Each number is 128 + 32 x the weight over its row's rms, rounded and kept within 0 to 255. Layers, rows and columns count from 0. Numbers have three digits each. The size before them is the row's rms in percent of the matrix's.

# v: layer 6 attention value, 192x192, rms 0.129, rows 127-131, columns 0-95
# o: layer 6 attention output (transposed), 192x192, rms 0.113, rows 127-131, columns 0-95
# q: layer 6 attention query, 192x192, rms 0.141, rows 128-191, columns 0-95
# k: layer 6 attention key, 192x192, rms 0.145, rows 128-191, columns 0-95
v127 105:167159150143130129215133086067094096123198131105114179137142089124105144170175135116148128112041099124111133173153137159164189088149103150047112120162136128169095111155137117117083087103132077174149140126137127136104122119159127156123149110143144129117140113103141078124132081122134100150
o127 093:138103160083118112066172121156172149125089177162123111129115165100131142157149071175099104079097170109127113097119130199160169156098132176144133138083107145114203124125177081114060127131118109154117132121151093180096129170169162091117095137123139184137111171144098185172126118089117198086
q128 118:178100173128105138129117193088125092145086125064121135069119101106156124167136168094136129125120107151132074117139104109166207161125174110139102128135132113137116099159168100089109141139108169134162094155105147153123173151138113106162151152160131153147118145137110146188100093046144129158
k128 122:119142134135177113161100127127166127127111071100121136107092101138134157159126151102138128130093176132115112144132108140115140106153166038094186149150136176143120113164189106115109119158125150165146098131053160180065165127131114157136143185067144152101124146112048120120115169074099099131
q129 108:152096150163132099110126150096113157126134143111090102150161151088166115085124118096128168134088080048141106150081120110130141173108148115145121153166133142136169123114126117103117078159113186092119123132101138102093154093123167147071096116169150131102116150102167153176071081110114073129
k129 110:142177159090090088111110170071148185138123120139145142101179166188138137072136097061141101142098163063171092127050112124167148138109137124120167146133125131090072115155155086142124093135085176107121066167141120107102094067105094139130087148200152124099096147125138109184146138149099084156
q130 119:138093093129133116095127142152097149131110119142123121153106138146128097180163077103143129170112109115164119094152126108066107054170150110135064142131139222115127146094128173110170120137154128118137150139116207165105153143110186132108162128164124162121181195129141048120146081133113124163
k130 116:111133068135151107081163120147063172132114125207099132171087150146146157171173162156183102103109143187094159153110150145115116045114090175104145126107091194170162159129089105104130153167124110090111152157075172142139113151115158108122126124152133165103125127043127106093144145137147071155
q131 111:139125138110147085073122116136109120132113148115142125079182062147061129120158130143141074160139106134157129131079100185107128094115113119121182148098140122111149134167088147131155126090111102158164145072154063123121165106141115181093189152153119147146069148130198072120093166152193225130
k131 111:100170098158178100093120193171152114087119151122117129115136078118113163106141085145145168147157123163150106123084131117155129127092147129124154136114168136057134179137066162079105089151137108120136101101138141093139069140076071164100147136119091146175094162122155095149124226116157156155
q132 115:173156118158139196137123103106143173100169141180115185144115120129157127129169129069146126116112106136094156168108121081132104111136094121102141138118097087140154083172151163097095127127136146164089098113108130197132149105118111172066137123185138145126147140108080162165063176117173122130
k132 116:136091184083135184147114109181108124080140078147123185168159104144103126120151152154088108142154134150123140054072115066110149112139093147108153123150070132166063085126186124097107219153152113182128112078165177118139075133122114156100104135170147138174125136154120154164119129120142105099
q133 118:145144142140136111151126180165165177117110163131142144128099198148057148163096143115120162134171137070056185150120071109123154135131171079155071120055155123136133146128155090051101163160120173167123158161129119122113109159148102113146138156103137091113109167136094150108151079072143145138
k133 115:167118086145135164154136123148151131147172130177138120146039118152084143154100118140108139144094119082067160129107089099128192111173174140123122104131165100133125149145154117047076155129090173136141091130146134128170114134130091105103175156091130107153135122139061117110082162106120143107
q134 103:114111100130140107151135142152145070101096129132097147061121132147096153088043120117140162091148087130107154050087169104124065132117136124153164128141112170122140148090086086193159054160139135102140135136091183095095095155148150167119054083092163150116141085103151167167080167139052087065
k134 102:103121076112127108149188132159164118095103172140086118145142127146075180058093175104140108089159119116106092101139146144097119118102152103118181190141112131167096142165131057145134093135136177134127139098148149154161093132121160091109044143140174162070166047110188135169074124148101063117
q135 113:178154119118077146090132162087123138090159108087124085089159175144171067135156119184090093091175153199063135057076152144175101091145054205150127142102126140098122160136138154129112124124136131145124095103180065171111173117149079141146116152117137160139113173050096115111133142141121141131
k135 109:181100167127152095110137160155143191073121091084105125155145126075151087090127112142134089125135118179092109074120116147158197097123101178164095108128144124145104172104135179181092120098116095097114121160171074090086117176102126123138139116068140132162154104106136129156062162112102107091
q136 116:140173202112084135119144111114174185142093085197145149086122112138104176088126161166169147147096180079136181091201158142134124183105107182108097061143138086110164128141123180114122088134169100094125115038141090076101125078094138102140110073121101156125128123127126151140143104144118151158
k136 117:083133138163097172118060123166108101103094102151130078092110217131102155100106092145165128100092144160150152104151138132215179144134112145135057110141134121097159105096143149110106140094158129098139134124119126161105122141143144060106134127169116091112115125137124127118114158161148190079
q137 110:129115119151081172102127107109177143108136173149128092163188051069129100120094119135118072087127100153131115211167176148191096148198148150154169197120117132177168140148165148146128081093124155143116129142140137124070139095106112167079153089100165065127145149102128160046176137106135071103
k137 109:112121145140027140127147115145173102101118127124163125165180054129158100078122114073147092103110111137126132156149140141137134198173066139202172139113147138140126148170142148125122151123114204083078076138108096122110114139123179122082076183112152132247110127105144085074158131115138111125
q138 115:152114104151113149105151104187081091180093081130090140091168095145112121094095101129111155136118178195133138133131109148168170144121120140121183165115113105103132156173073151053135150147153106116168124138132114083051109152181129122162111146141121127136144110161086166115184166098131119169
k138 113:142099062161127152078140097145089166132094152050098137170156129097084191101105102126165161122137121143149073129117143107114193145149109160110167176122152148104127140115138121144094111077092097136163157065164083130108191124155141154125128140143140114115175126110106119125131213148107095101
q139 110:153137140122095163139141141122094129073121141139147127155093096206166124125139147125149140155146185140127125122123064132162066122140124196127116084174165111082080118195089088152139069189038127159137175137126132147159105150174168145118158121123138138123132215154122187128150119124154121109
k139 108:158095129089115165105157138137137155097106114146194105127108106202088141117093136169085121080079175183141144160074135114146077081208119153153182094121121165058076130124122091136164109111049104115081160145091111132102115119144128135104155126098101100130132197120135189098144148142148119101
q140 113:140154098145155137117170099095109093119128137129123130165188166080100149130113115121133114094113173112131176156109089108045170180144103121139131097141105164179193140154135143220199106155084155137148132086077044111086102148111178099159167179127105146138138165149094163136137096117121176089
k140 118:145178065135140163081172137087106168134119117198145118129163214160119120157043157152142120102146090122138154111139136122136142085098084083116102085162141168150138117121134160210127090137160153122148105104087098148116113150123162134143141137144101109132125213168097149098139093048118123100
q141 104:101176135086197103155135117113075086135135154143074134143164094096147139123117160131184175201112124149158130162098131187148113164086064163078153126118129144063115073098098175082139102106147117147119140142153111133126200087094160134172129135102115102060095094137119126139157177110098171171
k141 106:123111127119121131101085084142155101086164136156156151168158097099155092129108109141166125171086115106132101070121138120108098087108096195131174088152098135101117143085111171078103110145135112121110129170144051088088121154123148116129082121154135132124103155146162099145115162151036180131
q142 117:147169101146095089148146161088135145170126150175154161090120093133127171114164176088137164069158158206209167127134130115126122093107127126141092112176086187131108100106218134097172068177166140114120165142110085094144163139176160035126069106115111138070122111169105154147119143112158132047
k142 111:144119126108091098127095138149144159147141090169123098163134140114146177055148114119190149103165111147138124113152074166114132098181196097100174126092132196148080118136165197120158110163145166131102111168106100107110181111083167123158072144137085158105133044124146136090163080085126149104
q143 113:083206117186158162175140151125102128122046062078165118133122081139137130139129161157127113154116155113145087118132153158136115131158149122079097157150135154132106143127151091116118109037132143078118090153112111167128128118152068142119186113143168096128120189134147086165148110088199210150
k143 108:131163116181148125132172143151155120112053123128146136113126107144155115158062112095113136116085179125135133156127128115090086177156108110086110183130058135159159116111136126165158111013056125128115082113080123168162134182111127140144177132140138151117092063146154100160128124098217176150
q144 119:117148170142107067154106138105020168153108141130132195104182099139155097118115098142188161152121089113144117127124119105086190144145166128083140177165122153095132125110136143185100132125175097211074133137147151127121071100071175152098131146174148167207129107147152144143082145169050103185
k144 119:076148108089121104179104125159074130183135173118123159155177146128116053120125098089196143127128165204128158171090128107112146154157150156126123136121105149081115137135115148176129121079172136166086084186123190095142064120124166094099133075084087181132162111132128207161131179213086144123
q145 114:097119130198080155116082116177165096134149106117137124142129073137083143139189132146144118132106084159131124143182151144146121115100103074154104108068170077110110175169141137118152107145118045138108120173168125141114139157099129093186068126120119136130161184148133205121129133125128073149
k145 110:115101162186050103138110134134147124130104080148113109106196100084082142187142106172139077139144102113135171128152131130103091085152128117176138119074103136090184162165197111097156123106103098121079114136131110170106165082104149142119129167075119121101150198079174159107104125184125094103
q146 116:096161163191154129109108173156160114119075158148134185120165106152147150126121136027113162105115068137171133171047122136092086118167153153167165117137138136149182142105052128135111123142120083097126144120125111138104127168140084132171171163113134199125123136128105108093103131102181110123
k146 117:119084117182140140115136099107157037129117151115159131128119128133120127105101136142073102098097128123178176122046162133125142195169116133115146140136106144152143211134137089131097097143117127102148113116165118151138134115063078114136117150151070159109084171115105158104142128130179062140
q147 112:118145099108106114101133118087127114127173118115108155127098151132152076090156128103204101141114065098094143148143168122140138094164192138075099099098136081137113191097088071150081123167188140103139160130190117170120238102157140142129146157083110136136119094121101203132141185078131120111
k147 112:146104172125152113100064196113138108145148118130161140106094106126148122059131087145119149123109153101117153078144116133148132096194173142169165100116081154163123138118067070148069197171178100060177172132191135083169159060142129120139129108063054119108092114064135189091116173034100139099
q148 109:111119179081153143132113097142035085102102123121152060107139058163134107133186172152149206088158173160135146121133111121103174105170077095120116135067152155151152142138145132109112095095086219088112097103127084139186124192130135143120094171138104132116098164084132162158133074158101086128
k148 112:126097128116166102122169153126078029109143131096161106106195115179080162075125149133183152082120158174148177140165113143095151132091087120143097140163120154182155135110145149167163139104119118099090087165176088167148107132169058106132141150069149108068135151156110144161194073102076049124
q149 111:136119085139139141128125088183139165106171087142067107152124130123125126137128090116120152196138175150132130146175174098122108142085111065139103103140178123106122138130180094114084124133129049120115187123103144127083176111059107146116200095063138146122139152065106095121106106115114067162
k149 105:111106153163120095091166112139116142104130071210177081176102117100113183136124109176116061140097133157117123125124202098159142161088093074166144151133075141117182107109167114160066104105133086146155168181114154112084112146068159113108124076133163125109134114105084110127114145142129116170
q150 114:139187169163174136099074136137182143113159146083156113124116174110118129044160086144136145097123151152169102162119075168157135136110089125145117166077105162087155134161136164149115111143179132113111128116103055194155130161157070159178125126103112088104104090137157148132169108142087110129
k150 110:210151105113195143092108174122122107104132110151151103106141154091132123143152108104111132108122094152109110203135136151176094113107114167095126158090127159085134136068087099102103094168085121151082105152096065204159131097151105153112102139100121124189128103142151167088104064155091109137
q151 113:116130187148135103154147144080141130163161129096200098108159145047103139173103160149170130117146166109126121060175153145149148121108107112105207147067169158091115105125130108184126122138130134083155147137070145109140153144122172063168137148182093118134145160044125103169112118123119101139
k151 119:165201189153145103096144111115098151136126110161165180097123155073157157129109113106107115074152130163087134120166080095144116163109092080138167143090175150159090152179145133181121164161093133068072148123091120072156131201145131073129135127185136090122140107123112133194074108160089114102
q152 105:106122121192144089178100112126145168159102133140143118108118101125131139087137149126132111066154147068088121127159158124141143117122112132194192099153119109132150170125121190126115169161076051141093120133098151156140135082144144072163193138143112103140149103144043168116078061101165062139
k152 109:143184128181125097128129072091118151142159112120140091077115117075088163133095115104109108077161128112062103121106131059165132098095109087146183104126156123137132144082128167119179112132067114143147133080161167122130207137120141112141163176137097122148148136126106161129179121169160110141
q153 114:174098158174118115147127122105126136092140106118120161100199118150064084127068117165088159187168147126103173110129114086134071071137089100147143140149177148105152117196103081116113148155202120117112115137119120160125059189116095135186104168117100184096191077136110120124174132151133109100
k153 116:220078148135094147161106106069094114108138104100115132113137105154128103152097162135144111168151195135115150090140114111123106046142101119123093115154144173175086129176094138095120106144185098137125139162087113197194102175109106111160143118114102151132121117092136172121146215182151109099
q154 116:133168165174131140146094180156080163167121163149132105088107137141062146163096133126078147116109143100180127076175131140186138100104145150156076104107114138107126166123088150132170138115143137122102053127110066143194108172177092157110107089097145166129081131100163134150085162101156121107
k154 117:115121147102170132133131213173078159123100165140146168117067161164102111138081081124113112079159100093168117087124159190138146069131113128126148091165123109178155120124141120132140121095138158120104057090149128125196109132107040108121163120131109157183088107131156123193120145092165115129
q155 119:136131136151103100145139105111166094126123121116172122134188089106125054086096188102124097117171131143109071088166180095095113182153201181086145175113157128061119127152141121087123115148111088087135126128119131144138142187179131102124152151101150127125121200137101109122096123095125206169
k155 120:123169175133118111156168112147138120097138073132109102146135140114109059105115168183125135108174162171125082160137125108068074135135181162096168120180087100159096126162140088113102181154135090100151051128126059150129190139122118134115194126164140133117167134128103057083109109082163152156
q156 114:124109108151154155147076115088121075154144130103149117100162161162091120097098111163104140118089142164084214115156159138118067119119168082072122123178125133121105105159157112088079086103089172126116087097206070142111125183171196163111146103179085120139075133099105172161115136167102148170
k156 113:168109147152140149136105162144127134117077142135112107043139148136117106086081095138126162130134075168145146114141135122071112113104171190077121156105108148113117073153159147155089099167104189101090143127169166124135152136148155136097108092173122127137104155090097155080133147086193154182
q157 113:134161087087136108125098111048141109083080084119185103095101115163154112138170144179113088151129131181124154084164098113094096129108154133159158143095148124170132095136128112145172204047096090147116121115159091139129080110135108076133156100155123124120115099130149161154073108071137159096
k157 113:138110067091142144068094160104104127162154089030144081045092112126145091153195157124101130172152083181113210112156089089173137145074165116117142136129064168163089090108138109141187162103138087175088129117119175102108125114053110148141134147161105077132127091122113115083110122069134134167
q158 117:141080080128101147067182115112115096228136086189140128145139116180122154178158080060148121120136126170052172131135102115139108131161169140138086115096201138124145163130132145112157125096163120132081072065145191091155158148131110168140151182127093112063129122185123131121141156115156102124
k158 121:129136099137152154083115108103093104140151129109149138180157129177135133178123126091139142095173116119086149142136119138153133105174170128096156161086132165143157152114207118182127101088118083163175104138129188049159165178145171142120118154109151132077104134172143081107165201064131110087
q159 118:145069091130135131089154158109142127118144122150159092045139136175132114118168094148158099108157180159154106170144131121151114100151116129108113153144141097117163119131127160169150139223105149081158173118120178143114100124133184133061125082103162171160125103122091128164120156116156175132
k159 118:170096131072183159105146112158117152136097184127152108063140118089111094100161111114177123146098142152160084166181146139152124068116112128083162131142110135082143177107136117176109154097173141091111172143094111137088139123134216174107152148117137149121149096157160142143127148100152150155
q160 111:118132120069133095160062102152138110166147094152112102147144086178120098084156172148076143201135124121103060146119128150164103098126178130105107150145093159170147132120153092088105112146050135164171104110121069115072134144132127139135098170153132158155163128086168105145062160133159035113
k160 111:080147186126127139148127177125125154153136084152125136155140028196092103051168087082124149139144127154131093151101187094106143128144154162086156109092159130226184142116119154128163110164089106150193100170055150065052125157166089114107142115145151036127137151121119090136089155084112135124
q161 114:150115100164122137124142110113127109133152157146134154126118114136097097126044103070136131144132124174142139123082168155095145089129114135133098129121086099063169090139122099117081177090110111138088157142106100130137095072141183165166112110132172126169120161188052150127109148161133125153
k161 116:123113054135153124093129034143131157163155096157111143120129124150102153104087148118162234079146144188145127112072123180063090139158161128138148110110090115058089072140141150154132124099118141109122113131128118120160107088148155130118171101096126098164126137145145130119108139158123138153
q162 112:116133143150177155117133154135144145102158135125220213120138119136066080132120114139103093136163170139103123128178114047117132129108099074102109155174138134150146103096146156175157130167131161110148079171080144115074101110165111092115121154124094159142103148129140137103111171215111068141
k162 114:121177085164196146160137153107185134125152150137113197114109134145059104077179106177136133119157154122092159136106067124161128131148128112106068143146158177145174063099124168169125145171162165120145122087135119061126112108160125159116130064094124181161085163127168127108104128180153086119
q163 119:109077127139127122094128151106108120157195125093141119102135122145104136153156176050114127174100153130131171156125113151124103172101068136119118122079154191164135151118154090123116192108089130149201128138142129088101082122164161117142137091091062109190118110121101126134107095171133130163
k163 114:072112166133127146137121166087084123112255079100089132101091108118100114141140102083104183143136162104098132147102144123117121137133089069110141070140132118092177094123145090145088099171109108122137112089174124152094104170133188111139112120117139101126127140105130087124185132089150118126
q164 116:109066110136185116077097155190135164117099139097082132115145171163085136169151120142127134105053130106146143106119100110096119085097224113108132134167143043123155149131145131101137110127128163146176236125077119095124124118110109153158101183163094143120149142074146112146107091179131127138
k164 108:107054138108106090068160143137122116120033170136099179163161114109136122205177105109115139087140149114123125134132137096084158107099132166088134122163155122168175125125162111109096122153165150113182141155098106122120071085124116097156124056143092106123213133067141102134075117182165094094
q165 112:114120138116150189204118162105145100187087147176135130110163129131101175184121084097159112162134080126128086135157110132224100083095142158163111112159110121149143086111094167121077134101109152153091111127124127124096120155136135150154134096101159166103137150100116124162103116136128166054
k165 117:126090067102106184153149127091166106164074150134142173140140138097130167176104122105111096128151057050210141094146112117157111121131131106177135129175113142134078078117125161181138148144104158158135155084138186051081071143141124078115176141104095162103187148070144078115188129146105124057
q166 106:133061146076081103143094067144103174127122121107114159103125155137128128045166145134093067138160057123183097194146138137108176142069074143150108110110138133128106125127139128110098118113144100114117053110095144097182107106119170049133139102141107123159149143028109172104131142135096178146
k166 110:138156167080088081108070099138058145133150094125144172163117089141112079099110181094095080135173124177211146138163095081157105102081056169156129122128158138163127118190085139111090135084123108139151127121126150110126123095096140122108123146138156140129144135077096102143105128142092112041
q167 112:109099059159159124128102162109095142100085157157141131163087106083098091140104169144093132169135159178124144050133109151158065122140159170191084153148093122139100182113178120059068115142082059134137090085104124150167177199131134139167096099126152148148145086117135141063132105109047139146
k167 115:134103076148123116150186170077136177174100149144153145137103108121138152118150126111092172192104128171135180130136088184190124139051179128167089132117136094191085167100123121103083120152094059089169109083168173169153103187145187151143081145141149128152111093111099109087117100119090146156
q168 111:159137107094143086131156146168145156118106121100141120138216099145101125053153109111112163159091130126126089141072133088197075104097160123138150097183108145161120122137132111117122064147154126098158126099103171161186156071110150113127240193184121147212107126148128184132146095053109158106
k168 109:183106078149120032150159139179126124111124054156131105161078126108138132082159103136092093154099202172152091158100134051148151095087131103097133143098195120096077162137194072139159083097172162091149140118103174142121115118144128151135173119102144153204091131152114168127133111127080151158
q169 107:140156095124140073105121154087117104107162106135114116190116143102109105114104137162216182162172091112139128153125089167105185090137163074199103102141122102162136119116156123146092142122092108131092128075111114125131163188155153132061131133179116126068151153106137087126139196138100196141
k169 115:151131112128162178119158120094099131102136137133126134183184128124156110098075101169138191141144148084170143160076027146151131121132159111170145095059155115185120148103126078124128116120131062130109109150120122164118107138122172151119070121172107199091133131134130106093075155119110147111
q170 108:078164129122144203130105097079098121163140085173176075125101112162208094112091107091187123148148083113133099128092121126138173109092173078123120167105120168077112130107112114134136111128159216070181103123117072154096112124090197101116127124159108122104177142160125142081099137124103093073
k170 111:119104163145209170090092125125138048120131120158138132110142114186180122099083114082163086140170114128133109114125131105072178078132186117177092159142155174070137109192099151192152105143041130118142136099073084128136109101109180106178106157106100115129170136114129120121161070152035096133
q171 112:145122067124054137114102112055144136084108137124111151092089133182126102118098103070104119121168132125144132087167090150149172173123065136091120166103165105153168168115169163118082044222110138133114128120159131098111087121140159183124102072167119215114087152138144133172175151124144151114
k171 107:131137124054097129142093110084159129094118133105106143164110176161074138104081142115068108152174084138148101093157094159150125154179140154134092156137219115079145136157129163119064097151117112087096188168139193121121127127182185130117134104116120171079075143136174085134111125156175067140
q172 115:147073132102113138122112153120138130131107116147172061125086107133105136095088067089112131097096116180075138151129160140139170170113077153102094147160154112150169083127191096138138136132156112211136128230170157112123117152147152116153181127086102070163165157140171124222096139114109135172
k172 114:116155167085142125111147194135146115164088097122115117132131109089170171140082086153087129120089077146086131136153061186089191135114082166146150076187118118104191127066156124144121165141145169147106096172171171111156123146135140110132151151119138045118145158135137119117084086140124081167
q173 116:121113139117119137117114096080091087117174140062102167079176155128142138085164148126110112116189092148136127121070166143093106074139182157162153091173128166133126124165116200059169137143165097157102116185141122084110108135154118080128156174155171162070167171135095116184075099107128096172
k173 114:122145140105061144086133096110131131115171172129102121081148120066130082110120164156142166130163129110191129164061140181170096078107221162126164179171084159131099158177114100077137096117120149197098129160094081096167137156175080067091144123133171151072103156087094105125116108091097097143
q174 111:140160091115137152174101108158065080112145174169137173044115173104159075162160137112114081141098114136091114137186084168127144111147124097122162103158149111156148067117106118121069086117146123199167167158115116137159148087172116189088120120137106098087170155168145118134144114067123114082
k174 107:157172122121059129193143093162103124083077199118115177110102162126111116118170119114103165123118176116094118090134196110165139146111138115144136130161096131165133099163133111122117097151152131157152202143149103118194208086106118158075069171103093077133148163151150083150137141114072077098
q175 117:104186154141081109145133139091102133144105093100153184105114140075067136180135106205125100119161112118108090116127119163118166137121151195123130127127153103130172092149164121157118135131119138121137159107050163104107157169135145127210124099139096095114131080174201145115141175130150113135
k175 114:113191062137086132112124109109187160188098103090126145142192139075119135136131135164117138175120129110100145157117136093163104115106138174131124096112143149121165138113129107135131180157127157070147055149139095101087124152162189086109152161053128127130120074176204118132115095210191097091
q176 120:072130174077114170145148146124155124115112099119125145132103164107104155121184127104114128106205101164154093148169125130120116180121154102125135162075139085136114152098127111150135151113151107163099154174085126106078134104139126138117141182149109145172138159107134110094044140142116158116
k176 118:145117094113089156087129152130143099110160157128162092169169215143112157142195138071085125196143122166164109088172106103156125139141089146098095142141120164156143153156124109185122108139111155163103146098111087138064125131125073140160186119081137123088099128091080173103056117143113113144
q177 114:146065061133072145118098127117149172063140111146126166117143098132105095167122082097202151171093166134109135060148098144119106096101091132137129141139108121125075166119136128063116185145140158126131108187095109116115123131197116156076134136141135139199101128045069115095128148061121122166
k177 110:136082135095153076098152118154162159079174115144122167119139085183118124114140102109124146215115095128109137107121154160131110147121118176102090090106138145155134100066109176092119192108128125125132114077131125134135161136145147121019141128115184130126077136119061167112170119147150066137
q178 117:163162035145099121137107172133142084116143131163147138167111051111139182100104063154123112138119120116172122138115088145080096122138094168109096095137104094156077108119127177102141095141117108110129105126128149167122188171146086080114108137093097131168157113174150145167167153158130123094
k178 110:097121115142151172180140136174101136156116107156127149114120087125077109097155151163139093127125073098175152157097066120140130094162153112096096143128085130150135086104168169089167117178135057100121086157073134197137155110172090126100131125164141108073072115137134048143117150160117135089
q179 112:106161108178159116124123137106197175151164131065178145181134128196124098155148144054142099155151121139063165115064121108120131161137127106101170092175112126100138129092098112133103070121083074152158080167099154116135155175140157095146145121173115030114158153088179148075112131104182106127
k179 118:120192130158157094058139128098142093148115093094135164182150118123150104138126133146111132180071072144100128146128149107081137107163065092123126125199126103131044092115125120111196108144110128086090132093120131098189140156146167113140100128135159081146112121147173150084052182122118067148
q180 108:096155169164153136141099091163059110143071174144158173162120111106143130097143111130121166142072148148128203134089099072137148180085168194128163119125165085084024119107153130162101153101127178126153069120144110131100121076151146132151131099171142148066094132130083163110156054148156112183
k180 111:073176183139160113145048100111124103092094162117194119096131142093150054202143123170160163072112143103168167129057119119105128121066132166134147153159101063081103058129134138097130090084123134138183099070125113133155108144079118110149114159094135118136125116118180156086168092124131122149
q181 118:132181156177141147127094074086159097135090064152169067155096161143083134138079168072174117144159156124214140122154112159154106149109162152080200131134124070139136127117120173147121153150152148087124081171117159108136100073089097148139188125093135125156187126096112167136126078132125095094
k181 115:129117188183110174075162075142103078139045090089113109103082162086072108160106113120131041157169124124135140171150109167122092150127097154140173124129141104038153125077123185128116168110178117134139084084080158149169121136149117160080153135147127120115139134085180164122144071081092112121
q182 115:203176108130110157083162135181139167096131184170090115134096122110084103114096132146156210158130114131149136113175159105147139100158097161121150142122123143126171158107069138170121119138105091130124078134118130139130110054162156148126069173113119173111129143105198143077117066116191188162
k182 120:132140073155155111113194106167130144141111185140082122124127091135076149124125104107139120080151183080090155089183101129164104133123056118130121135166104141139165112055047099150110073098139134132087108165166170113138173141121072086094128129120141140064134157108119106087126150147160168183
q183 119:125142074120163168118126117178107143144169063087104102108114069124118109148098170153070130090120153083104148130076085145087045111145085187054132126131114085100143139142136123134116125132124102134085140185093101120067158142106202104128131131129130146140089140122111105132173072057099151058
k183 119:122095095103204101088183150129123140154139143126130106180153109133106150168107141146143164114119161117171147128135071114115116147027071130086125145173105129104129087123147091157159083139098075118100132190134100106121184132111124081085085156129143140136070145136080079149146119099112140082
q184 113:172184120171126120088126137093133122143149120145091134076118143174092120126133158107104169102077119206163110164129111100165102103232163119186096087155115098100114094085158103081193088042087110109132108127150170124089122116112161065122093147084101146119142154130109107123069170132183163105
k184 111:158129151176080113074115176154104139134145162118107125141091103141124118140159134120137121049147165171163129147118137106117072127200186158137121079181129152102124152119147152128083109078145178164072128117135114096077126152086166112110136196155130127110116137123143163092114138164150190126
q185 118:123124107096141203150125186102142123147153146110100076161082133159120143203098168179157168159124099106158182065146137076132111125087123156159106145136169104157115097130145120138089136105182095088118103100107103106137103073152133144218138132156122135113110157117138168126088165166124116045
k185 112:089119134114142113161095144164121135109123137079046033158109130137086132163123117201110156132138131077093158142173089139114056101102086179164125145120150132159097116106137069120091140111095113078118132144101136082156146110145170139161164121165119180161147165111146192126151130122102134064
q186 112:101148134117202135084161098171118159170112130129092095128153124112111123171173105123101129119141152148097019104179114128128190121103135212141153128130104071072104148111109152088093170143167155142193184128162152217124124168127155124160152138172064139105116082091120074122116098090119070077
k186 112:096082113137174072138157123191161154167099123131154122059150096127102124205125085119144153164139184144127100127129140152162135099074110213135148138132160118140169146161116140109123119188156135180170111159146095141141158141123174151166135111131121088131093079149150123165099098168070127124
q187 116:162150176157130113128125169129129108151111081147121168092124116095178072102097170149085057140123126165149176161161101148149119162097148105161132167151168132138130133136140076178097150137089090107106130117172141141111064194108133063089113091133106145110097124142099090140153174124079169128
k187 112:144098160200152145102113174118080135136182131115091128132104117110150113109102129100087166149185099153153132134099106147105131142090137077125095161178137119106172088163128095115116202160131161094094192135187086123091071166085182102117175139128094141144158096174125107132121116160138122099
q188 110:157087112089086120134144101206149104148138104086127081113164120108125101147128119125152212119146166107136151114049103150111127116156148146157172077133087164122130096102139117158156146140163108106124089121162133084108169146161122096146110109205147138166145104119153130088140137118086158090
k188 109:111150118221091123131142143153092128076138111105167109156145126104148049156121170071114180089149142084157141124104114162058129082054108183116142112146175187130161106061154134169189107100171106136115126123126104074131178108167083185147101138167058156133136087165108080074161159110087122146
q189 109:158134116113164093062145167067125144181127184132141120127130063170066113143124111141096143121139139054142070154174121092114189089124078079132144139127125097127050174144170145093169107085124157139116105107092159089130137149141148137126118117118119197138044117167160106101183072046091113132
k189 110:131089120126127121203149144143055180124102127134168129117082126162120157160150081123110153123197113150128167167163150082113206162147142113128124176165149088100131159154147086154168111096152132133158094093140114129097190162136107150087138116132162191118057106115164123063141170033091138084
q190 117:201158153146108197146151092147088102106121144184104101164116172172128124136172105094140096177184118089138132076104123141170176115132199125179162124104180151169111105113189116111087117147089114083159077149173144141150094173084105136145151113170116162139160113123153069133172088126130129179
k190 112:175132115125110184135189103159096105110134140107097117196073148191139125148127131174088108157091126136163126137118113162155118130109171094189191145094166191142120143122162158193140107115176118142184118126141135108130082147109115074119114078152138132118083125122182082140106121155105155155
q191 120:078120161123082119059147116119136103100154106200186085121156175165106131118148189139116100154080091128167184100123065084116183136079106153092186117113056141101113123170194111145136096135110126159123116111124111143127107148134121193135107111133082102110128107134116156059066168074108153120
k191 121:070098111140117088119172097101164130091074103114174066159137168124118170116134152111152113093105156165157143155108082118105125143112125169110115105131095115118086063133110148143102124148182086181121141117164132150127123134158134166149157089125125102138136144046194137128089092111090169069
v128 095:150130176132160171164117145150070121140150110103126114120204140120143132138138111114076119119044085143168128127122138174072135133147156124143139105166183104158132119201125081184116117122141054193194169070162153187172130161128162097159079109108089129144078166108148163077148116111125099096
o128 092:152097085126122147158099110119145099138137086122152117114103108191124112104105084172088172174130146148133072109115129117191133110195140119175098101132132155105152145086135199156169118131173094130103136157114171140093155110106116148092163154131197132125174150141125123192098103144124140182
v129 095:076153146094169194129151139209107124087108098159113090216125126109088153140119168124120141075081102091107127155112185097142149095106130162123146153099169062128139148101121147082129196037071148173118196100142147139148163083126122133152131159156113182132170123090163122049069123147160126106
o129 090:150166148115105047120061105098095150127179117155149111096123147115152098104130095080126148141114160178151097171116171153105082138158080132113131145092143255144152107234145164233161095158174095102169135202145094084130104154109129125091147130102104145102077092145075078150190156199140117139
v130 107:135089151150096168131139125097117135143130165209113148132094155152138130124121120123169106147171099158139085057080145117120117127101145108131056117185106131129088059116167154188065112125096176064109166097143148142124147125124107105157151113085218149167142206115123127069142150124133185108
o130 095:117121182151154112113091122063132096111196124080099141136126074091143168134140152153137175115155173091123098123117127151139196167144127111095156153109131129183127131128128090095139049105141135159159136090155137118194098144144146152077170151176150079124120104153124113162091155131110100153
v131 097:191116170120174137116185092120120142128138131127038159133078108079120130156156051148077173075111122042167101142128145097115138164100146134136125056111137199179132128193067175138120107111132140154077124120176105130099088118126112178138125150148126120157143105124136140138096075126112060120
o131 090:069128167087171152088099176065156118138100116086169094150119084096127170119178117123165085133133094146102138119139109156143122111139119157106162157085137119087135078155136141127146134110170067114154146087141109089162149136148130100137120087106130155151171077120147121124121175082127162122